Weights of a small GPT-style language model, trained from scratch on English Wikipedia.
Size: 12 layers, width 384, MLP 1536 GELU, vocabulary 2048, 22.9M parameters.
Each number is 128 + 24 x the weight over its row's rms, rounded and kept within 0 to 255. Layers, rows and columns count from 0. Numbers have three digits each. The size before them is the row's rms in percent of the matrix's.

# layer 9 MLP down (transposed), 1536x384, rms 0.175, rows 859-875, columns 192-383
099:122091100117103155138160163161138141132106150173132104103120147096085144164173137121143097171135135119134153142129126142104106140126136117130116111152150092146136105178124094103161107127129129140126169131154144121124116123129126112157092134170078172161128135124103096110111145099117111103120155143133103105165082097149158120113113111131155088171128145111125114160111127103102148137123139098122173098103143130165106116118109127125158131129066133137141124126170112132121129089132110145171135173113115149164136158126136117121094157119170126184189165160128095140129082098139144141
096:129131075140132099127123143161134072122094064120101152125102164136084145147134117119119127149109104183102112145111071142137119103141130170120127120144118154126092129117084133134138134145162120107113194054114150147126147140155124138144134143108137141089150172076112143143107127111131147086133135131129150098072136146149183087089155082096186147117155126129105170121128129140103141145132129145146129150134184135164112086117129066120108141131146146125116116122124126125126109122136129112143127131084136106140131099145100170112113155124113145110152127128138138124131127153146169094
103:140145075084119117089151166132120090132149113113145086115115162106119156152140111135159116153152126132137130142108091135103160164080148140152137109111104147132113128159100139090138116171107089155143160129081143111148150154145111162127158125115113137146114151114140120114160121160128089143143135102091134117148104150128081124097118142158128130129129117144119136144143170168107107175142119139149126157193109125160108141115107093142081103118146127083119121141165130139159167176065128119111113150114089126107092129160150127160145093150163177143125100112114164129167130119108101153
102:124133154145148145140117124153152122161112151137174119127117097124133154108134139050126116123137113114133169153129143140095132122132106093174120142147108121137159136094112148167126115141154129135131157126100102123108121102105117148144121173108144164082126108142121125095143134087118200129131152128098096137135124114138080147121116130125161147110135091130131104097137104142169113125165136138160122163067142128122164148099162073173087157103118124126102129134127137103156154164134133146169112105125119133097130141121130120102118161070150124139137140151130063082114136121093051107
104:116131130141136094116129105164137121134108104161127176110156154104170097123095160093145138159136117074096125143130091124105134115116100162094138062137115138117137130092152123123122134139071127123112100115136164100080133121114145135138109091133177140132124122144108147103131158130120105135122114085104136135130103123129136094095147077143130117091066116123143124143116093133119121157089148152118128142158113114127149123128129109102127137136137101091117110147102184138077126126107143114120115137134172146139157119122078117119165133100133168151127136115139158109106124108087144113
087:118114090107112134150144138122119132125103129085079129108109139113118141098134089125151144123165163130072149106119094109115135075141162135127185133124077130104101152154094144127173151114119118136133125074118131119148162103127072166143124139156139157113103129157104133144180128124100120150124128116145112093136135099137142118151144113180135141104092141140121141132103109146094137116111127097139073131133142112079110124113149131130131097157144155109145093121125128072115120113142157117127111123118173131126099160128102172141122123136137132149140133095148086135138129091123121122
108:147170118130090079101153094089151130152106140148143145137129100090146106118142135146151136153125120126105124091105155140142131166123171112156158113144145096120135104157141110099130148144127105123162155145114105135151139121133097091127082080127116090115130110132091162106121156121143135112157126130156117168114137169141107109133166095125161122151151146128117104160154181153154118129163123109082141155116204122159077152108155150087105145113124128093133121134115136101153113112119169098122107175105156139148106121104118087159127163092160108075115135095133182152119111119133125140
098:150123075097151113155166112123157102146126142137105128112118117128095149133137147145135098138101120135120125133124133077139199149078124109154113079161116130110131119133142158104119136145112124124122138133107176105127118083157154087127152158122143131128109120147123151123130143136135138118151111123142116180126137125111106138102161115183130129129122076125114192107150124083156138114142086111109102155161154184116101118114140111104136134161143065143162110096131093120110109126141115152154116122141087132143173116176111118128137130138075096126121118140139126178090104092129135117
104:123140065135110158070146156175128112095111090136083140121104152095158129150129153106160142129118134122103169114148123177128126129147128154114138124104147106094142131160135140144138132181105158128143091185090131106140126196123095131138114130172097146148108111101072148091110132104115110173152111114123117126134113065155114108118175094080119119130124143138105090055152141123090140121080135200117148146111131128139155130066140084096166145142137109137125157090099139098138150106112150129102117145164120144141179083101161151123127153146120135119119114151104138145073161109108142168
104:141131128080120177111129139153128118141147120138147109129136160093140153115120112128122118152094116114104150148151167119142127100104119096111094168114137138091149064058139144165109138175148132153120138102160088123107100143136141148168108142101132143122130156155162077131156138103168163144107136138117107076133144118140142156145118136152109117144115123096123145142095122162122104173156098118116148101138128148147172156177155141158120070098144151127098118103123128121088127112132160129097171136156106121112118116090172099129161129150124085177126123137155136135109073151147166150
091:126093081133091131150093150175119154147124166171106175178141112118115082105114135119121110146146157110103113115159104114113093124128096174087145139161106135148128109134087103170114128152141140112127153167183142116104135185126138157186138141098147113120172131103123168154152100133110187065112127159164126116107123142198167145115118123106185126138143083104148162167105158154102120116108175150130130134092137149171115121130117119064128103110122107137115116095119088102140163182105128133128135139140141111050155105107144135146142124106124151134103089127158162099106140093138100119
088:145150126114121104139120121143143123098126146157112145130179125126124117155164120099124134166083129138145133095117137083101105143135121154121162126119116099131086116152144151143126113126090172112090145161122112090091153146063149103084170178112141092096154100117138154158124147136149123127152144156126133128140135160121131121167078126121126157162156160164153144126107140136120139116166156094132096126159104142148100123130116115129128115118128183148132071156136122122153094115172126140130108128134139170094148115126092100125103115160164098132102076141116079152073167134135105120
104:126103144134161137125115121116102117113167142124117109123091140133088114099112154147115117091132130119122119077110131112154124112132086138131153156109076140139149148142141105145124113121114184148115111101069117162124151167163123119116122097109118096091142107126123067153096087107176103097105111131123155149137084106143141136127138114138189124130145167128110106121148134137143159138100132117172123143130142154170075118114110127132110093149115141094114178123109134114156116119097126105142115144113135157098138122104120126159123161145122112136172198095122134154123133138123171126
097:127126141149125105154124112107105100115119130142108094144118139126124113093122140110127149105121132150173143121113063134119105154147171085130124113125110128139139150137111148095149116082191156166129170120096125138168158100115087113158136155130145130122107111139136135175127088088173134120082065140140104136126109147082097114143150130144114144139117176137131123140140139154129101133134114150136090136099178148133181122132153107114107112113087142127157163159093116101116172111147163099139104122105127128095115126094139101168145126101177108143155098137092102107089118129125180160
102:128136125133122173164131127188123123163110105118079129146126123131132127129125118135080116162140169074125165104132140115129105103136103103117162147130143129123150128119124153177094144127115134170172149136127190134114144130116139118138132119141148156144133132142111147111106067137109128149147125111123073097075126125104146120160136136104152152095145094128127136122131095128135112165098123149111147097097115109115117156155115115141096162134155146154129122115109138137111126121171168097094156156110145137156127150080183140136155129122085141154099122178129141082115119158138133120
102:091089171162129137169122150164162126142121103113150132106135165170127161146121168156141126118094038109132192116129145094125122135166112104119142106165166130136136120141149178123132120135128118106112150150121111152125198105182131135118116136123106140115137102125148119084159079106136141142133138066149113095150127120124049149127128136127151117122086122139126122084154096147111111115134123162132135123110153098104130157158129142105141178144123157131141107107165117107121137121133142128091088124122163152160144128142133138121141153123119132160112149146108126131080112099088131117
099:128146161110155131108157149116108112121100094082128130106134130101097160103148085161106140123121137145129133125185142106141123110166125085126115159133098123128148082135147196194126117144129164123156126161154096116154142147097123128113137146129102086118090100097149139120153135119104122096089096083075107080125080142054141152120122123138134117124122153143156118092115152149135124167159134154092128141113119129077139112147097158121117126160127158109074099102090137093141108113103177122154149141120148140088129094141144130153137161158121087102153078136119153137135142137140172136
# layer 9 MLP up, 1536x384, rms 0.218, rows 860-876, columns 192-383
099:146140145135161144101097139110145106134090148129122121102112143188152112141163147126168107135183112087156115134132086106123135094132154113130134116141147115097115141117110117103120090090077123126096136124148136163135121165116132146108074108131104149144128170127100144163133155151087132143153150109144139152114136100157143133115115107210105109150136131145114091118146112142117078180165139134126127168101105121163116111130104143184124098118160126132119137096154143169146105143107110124105137157099141154068122107134109158109118144122173087113170143098149186104124113121132108137
103:150070138130178136163167110106168129163144184146153105141149153142169121141131158149117150123139084073112132101133159106144180123130066101102122114178119109154107166154113144109124107166137120130132196128146116116131111131131130141137080080129098132137127124137109092163116123119141103153135149154138090105143165116146154133106109098125120120090147121103164087109124114131110177124075071149118137116106104147125156142130088121119138135150122109141102095137127115111084103074103145111142171098148118111114125088131102143128092133142117105160133099142145164133151101168078082124
099:139141133063132112120102138139147144096143101119113117103133109118143111162106177175086104104160104111128151106148202071121150096134112119113111109169129145129133161144112148094135126137140093139157136148076123102139117116095152130103122144151153148130102115165113144140142130081132144108142127177161153161105181137127115140171141118079129149124139101160109151106117122144156120138128124147098141145144114104168112139085131098116122151144151110117094119089145126114126144103075097159113132130124124091172145114094139139130150128126137150114109128115152145123084131086146135134
100:108090160120127101152147160128061097140143132124113117139092132168152112119153100107121079112126123115119133180154120152126137138095126133126080138122156126119151117123153112120117101091153127100129115131138119132140123124121154147092116160128136102124129109142138087126104129159100121120109133169127175156128151145143077133106153148109098129098108145131103176124101137113131163110121124105120130127119137145108147154121140094114131098110104115162108083115140128135129130143094113130167127119177121120121114138115144151126141121165121170171104156120137113141156135070128152119
092:137099196097162111140127167074114173141121123109136106133162182155139161132092134116169157126099113125148136178133163159108138126159151155142123154118131139127125105137132081135168124138115141169124107124132140119139066112131107119101130099106108128137127150123117145112097145153133141130132114183071170135108084117174118143119161137096112132150112103109112101126153160147150121185129152144083158105115179147139109144136097143134120164107130081149147106141156142123120156166130090154087163175128097100099141105129129127109142129159102137114118141149087141148101118134136151142
097:147121158113109115118103115126178123142102107112155117104134110116143140120135165188119154118150140100119141136107126075104119090159106160149176116144112115126112150148135099107152142104138137152136071180134139114100138119151125154108129148097122112091083142169145142127106101128122125114149160123125127112137139168114138131118136148109121115156153133138122192135134102126161155134180200096085131139140186188148102130162133124131114122137061137129107147120101116130129094107107138088113150167128162139134125102112137136112131082197138172145145083099121179098162109141163085122
098:131113091152137108128151153110137123098104133114101140138151135134140112146158135092107117121094113110145136119105112151117150096134149154162149091126102136144151138078100090139117111125146136126090154136104134139137128161155094109131119134117140141153150165104135084100122164184129122075166108121116132093107108131109110124079136143160142154138150106105141156130141098119119117156100136124158113111132146125108133061126086144133123112123164127112100124144134134090122108171107118138124109090134121139161102112091118106135131151161127166101117106105181100137092119126120151160
101:138118105138096080105118123105136146125121131151116162132117112109134199112127153104113120090113138115158117130127160186175092112149148109106145128107142108094126137131150119175150158130105164123098103153167133183177153141112143106120124094166159134166100131152108139135113101120106109092184144110143097112188127144135125080126107115109114139168078141113072160108099159146134087115119138123143093134134149140148115126146125151117123164132131139130112115123136085147109126107140121109099098105138143146168150126119130148136109099135150146147111159157111053125071134130136152158
100:169104149082125127134103114106133117074114159106183121125120123127120114154111094152163110144112119091079126133138146180135122114138129063107129123084121135106134148074177143149114147115154163162113152144129104155125159131142162164131105123099136169157102149104111137120137132147121108159141127155101157077116150142166150125117134143195099161123088139147118109152130119089160082102112171158099108166134179115133129091147119140141150113101108141091111155145115107084093152148166152119146117154139141141138127111086158155136128134115116103093098117110098149105133137070118146149
099:144153096135114142162143123138155137049157101117122116075156114124143143083145169127125129137120118130146136135117131142113149174128162156120115133114098113124131086129164091125141160159060178144137130099108133099126091131167085116126162154106135134142108119128136126104138121093098101130122170127111145167162130142134079130137125103126134125113169153140136145158153105126126158132104150171097170109141125112073096184112121116136144159105121158124122138158103144124117125127109094129142122131097146124125103126108140188101133120089164103115131145114073146124134138142135137120
097:119111120105095103105118108198147153155092137104170159123148147108096137156108144115103139112127158124103169125125150120175109114115153131107107170108131116102113133156106126151082148120135117079090083122096107130077139146141123157128138090120096094152167149113139111093145156159119115165145151069131140129146140101084100121133059123120142138125155114148114105103120162135138135132169084175144127149144140065136128102107103104124135125134114137132139115129097171104110165148143150102141110130112109131148164151149097171134120097125087146130112123106132124144119135096132117123
105:125083117120134152104146167101134109088107117141169147067118120076135207125117136133112151108131124148156144124138097140110157160142117109142155122149168132114133164086115114107059116118059128112163098090164123168139141136116152111107142113119124136082179136159140126135114131105134121128105134108103156133150124114110163110112101104161150110159113121089131098112115070105118087110135105141135131124107169097110117112163138171126116123133158129111089128139170132166081147190117150139143115112148111147141119131128115119129151136147115121109156144124094154129101151142140136103
100:128159138145145147131119142153136119144133111123202143102137145121126097111128155141145121125091063125087069114120124144146112084167105138116118110126127148106092109072130110185115129165109108096120151136149121143145135157106146093128104138128105176160147155109152108106117142179148161130156132154111109119150140107137105130141156146098116082117128136102115134135146133107146111164124116109101098087089110153123084161158109141144123084136100099130125178096131170158101134141112127112156119150100150100126118112124158101118166175143134075125105146119113146116115107103126076121
108:095140105104112132140104114130110164132115128117190130141097112128112116104110092123149115149176087092177109132157132137120106110103144101131132100103164119121134121129124155153109096179128167082148091142166108141169151129135120139081136136107143184073134112132106110145073131153116114158117079096114151139071150104110127141154118136160165162124142125116123164133124105152134112102137067133159120161138127106109110125108137123130084140139111122106110150111134171117143129109165161106149140157112119132158121118117108092128134151089142104135130088126113158127120094131118070124
096:168122124115167115144121155140113064170124131117103139146121085135147134129185134113134155131112129119161151157129097078140123103143159120097114131172168121106154145154079148114122153132126140151135168135178161172150161109108102118138155061121143112109174121137093106158117126093098156084133144102127120132107123100173174109145158123137143128119146104132129107076114114107132113113087147141123149128101127103093113179104134178116179094123138132124118125120105125137109168151144121177097111189204109128095100132114106089106174108112120146128103139149136168141135106131163114123
101:096140125179119093084149101107138138183098139140154183126150108122112123137126124098138121131156120154107183166110115106131163091152095106125163140134163084142174152122105116133116122141145139109134099136180114108158133133139147057170088147106142093169146117080097146101139136150128157133154142105146141085164126141150157125164096129121115108130105122109142115125098116139143158088133178121143072153117147131110114158149092139100164140127120092125091161089119098125126097144155134130135118105121119130134099127147090140151123131139152194107126127163118096123098149134124142141
103:148118111108145156173114162144134150146110187118129156100125110111113131091102152144093134125134129126076135159082117089111147120110151127149198111122128078157094136175137120123111144112113140148104125094130122124102137141124115148120124070136144104120103142100146156087148149130152183155109138152132119116133122146190175096134087170140160128163085133166145154116143133089138095121144157137110101157125155133080139192174147108122132134098128121133118162126122099155097124100141127144115106086106142143155123118104127140139066084150138159114143143109120122097127143135101129160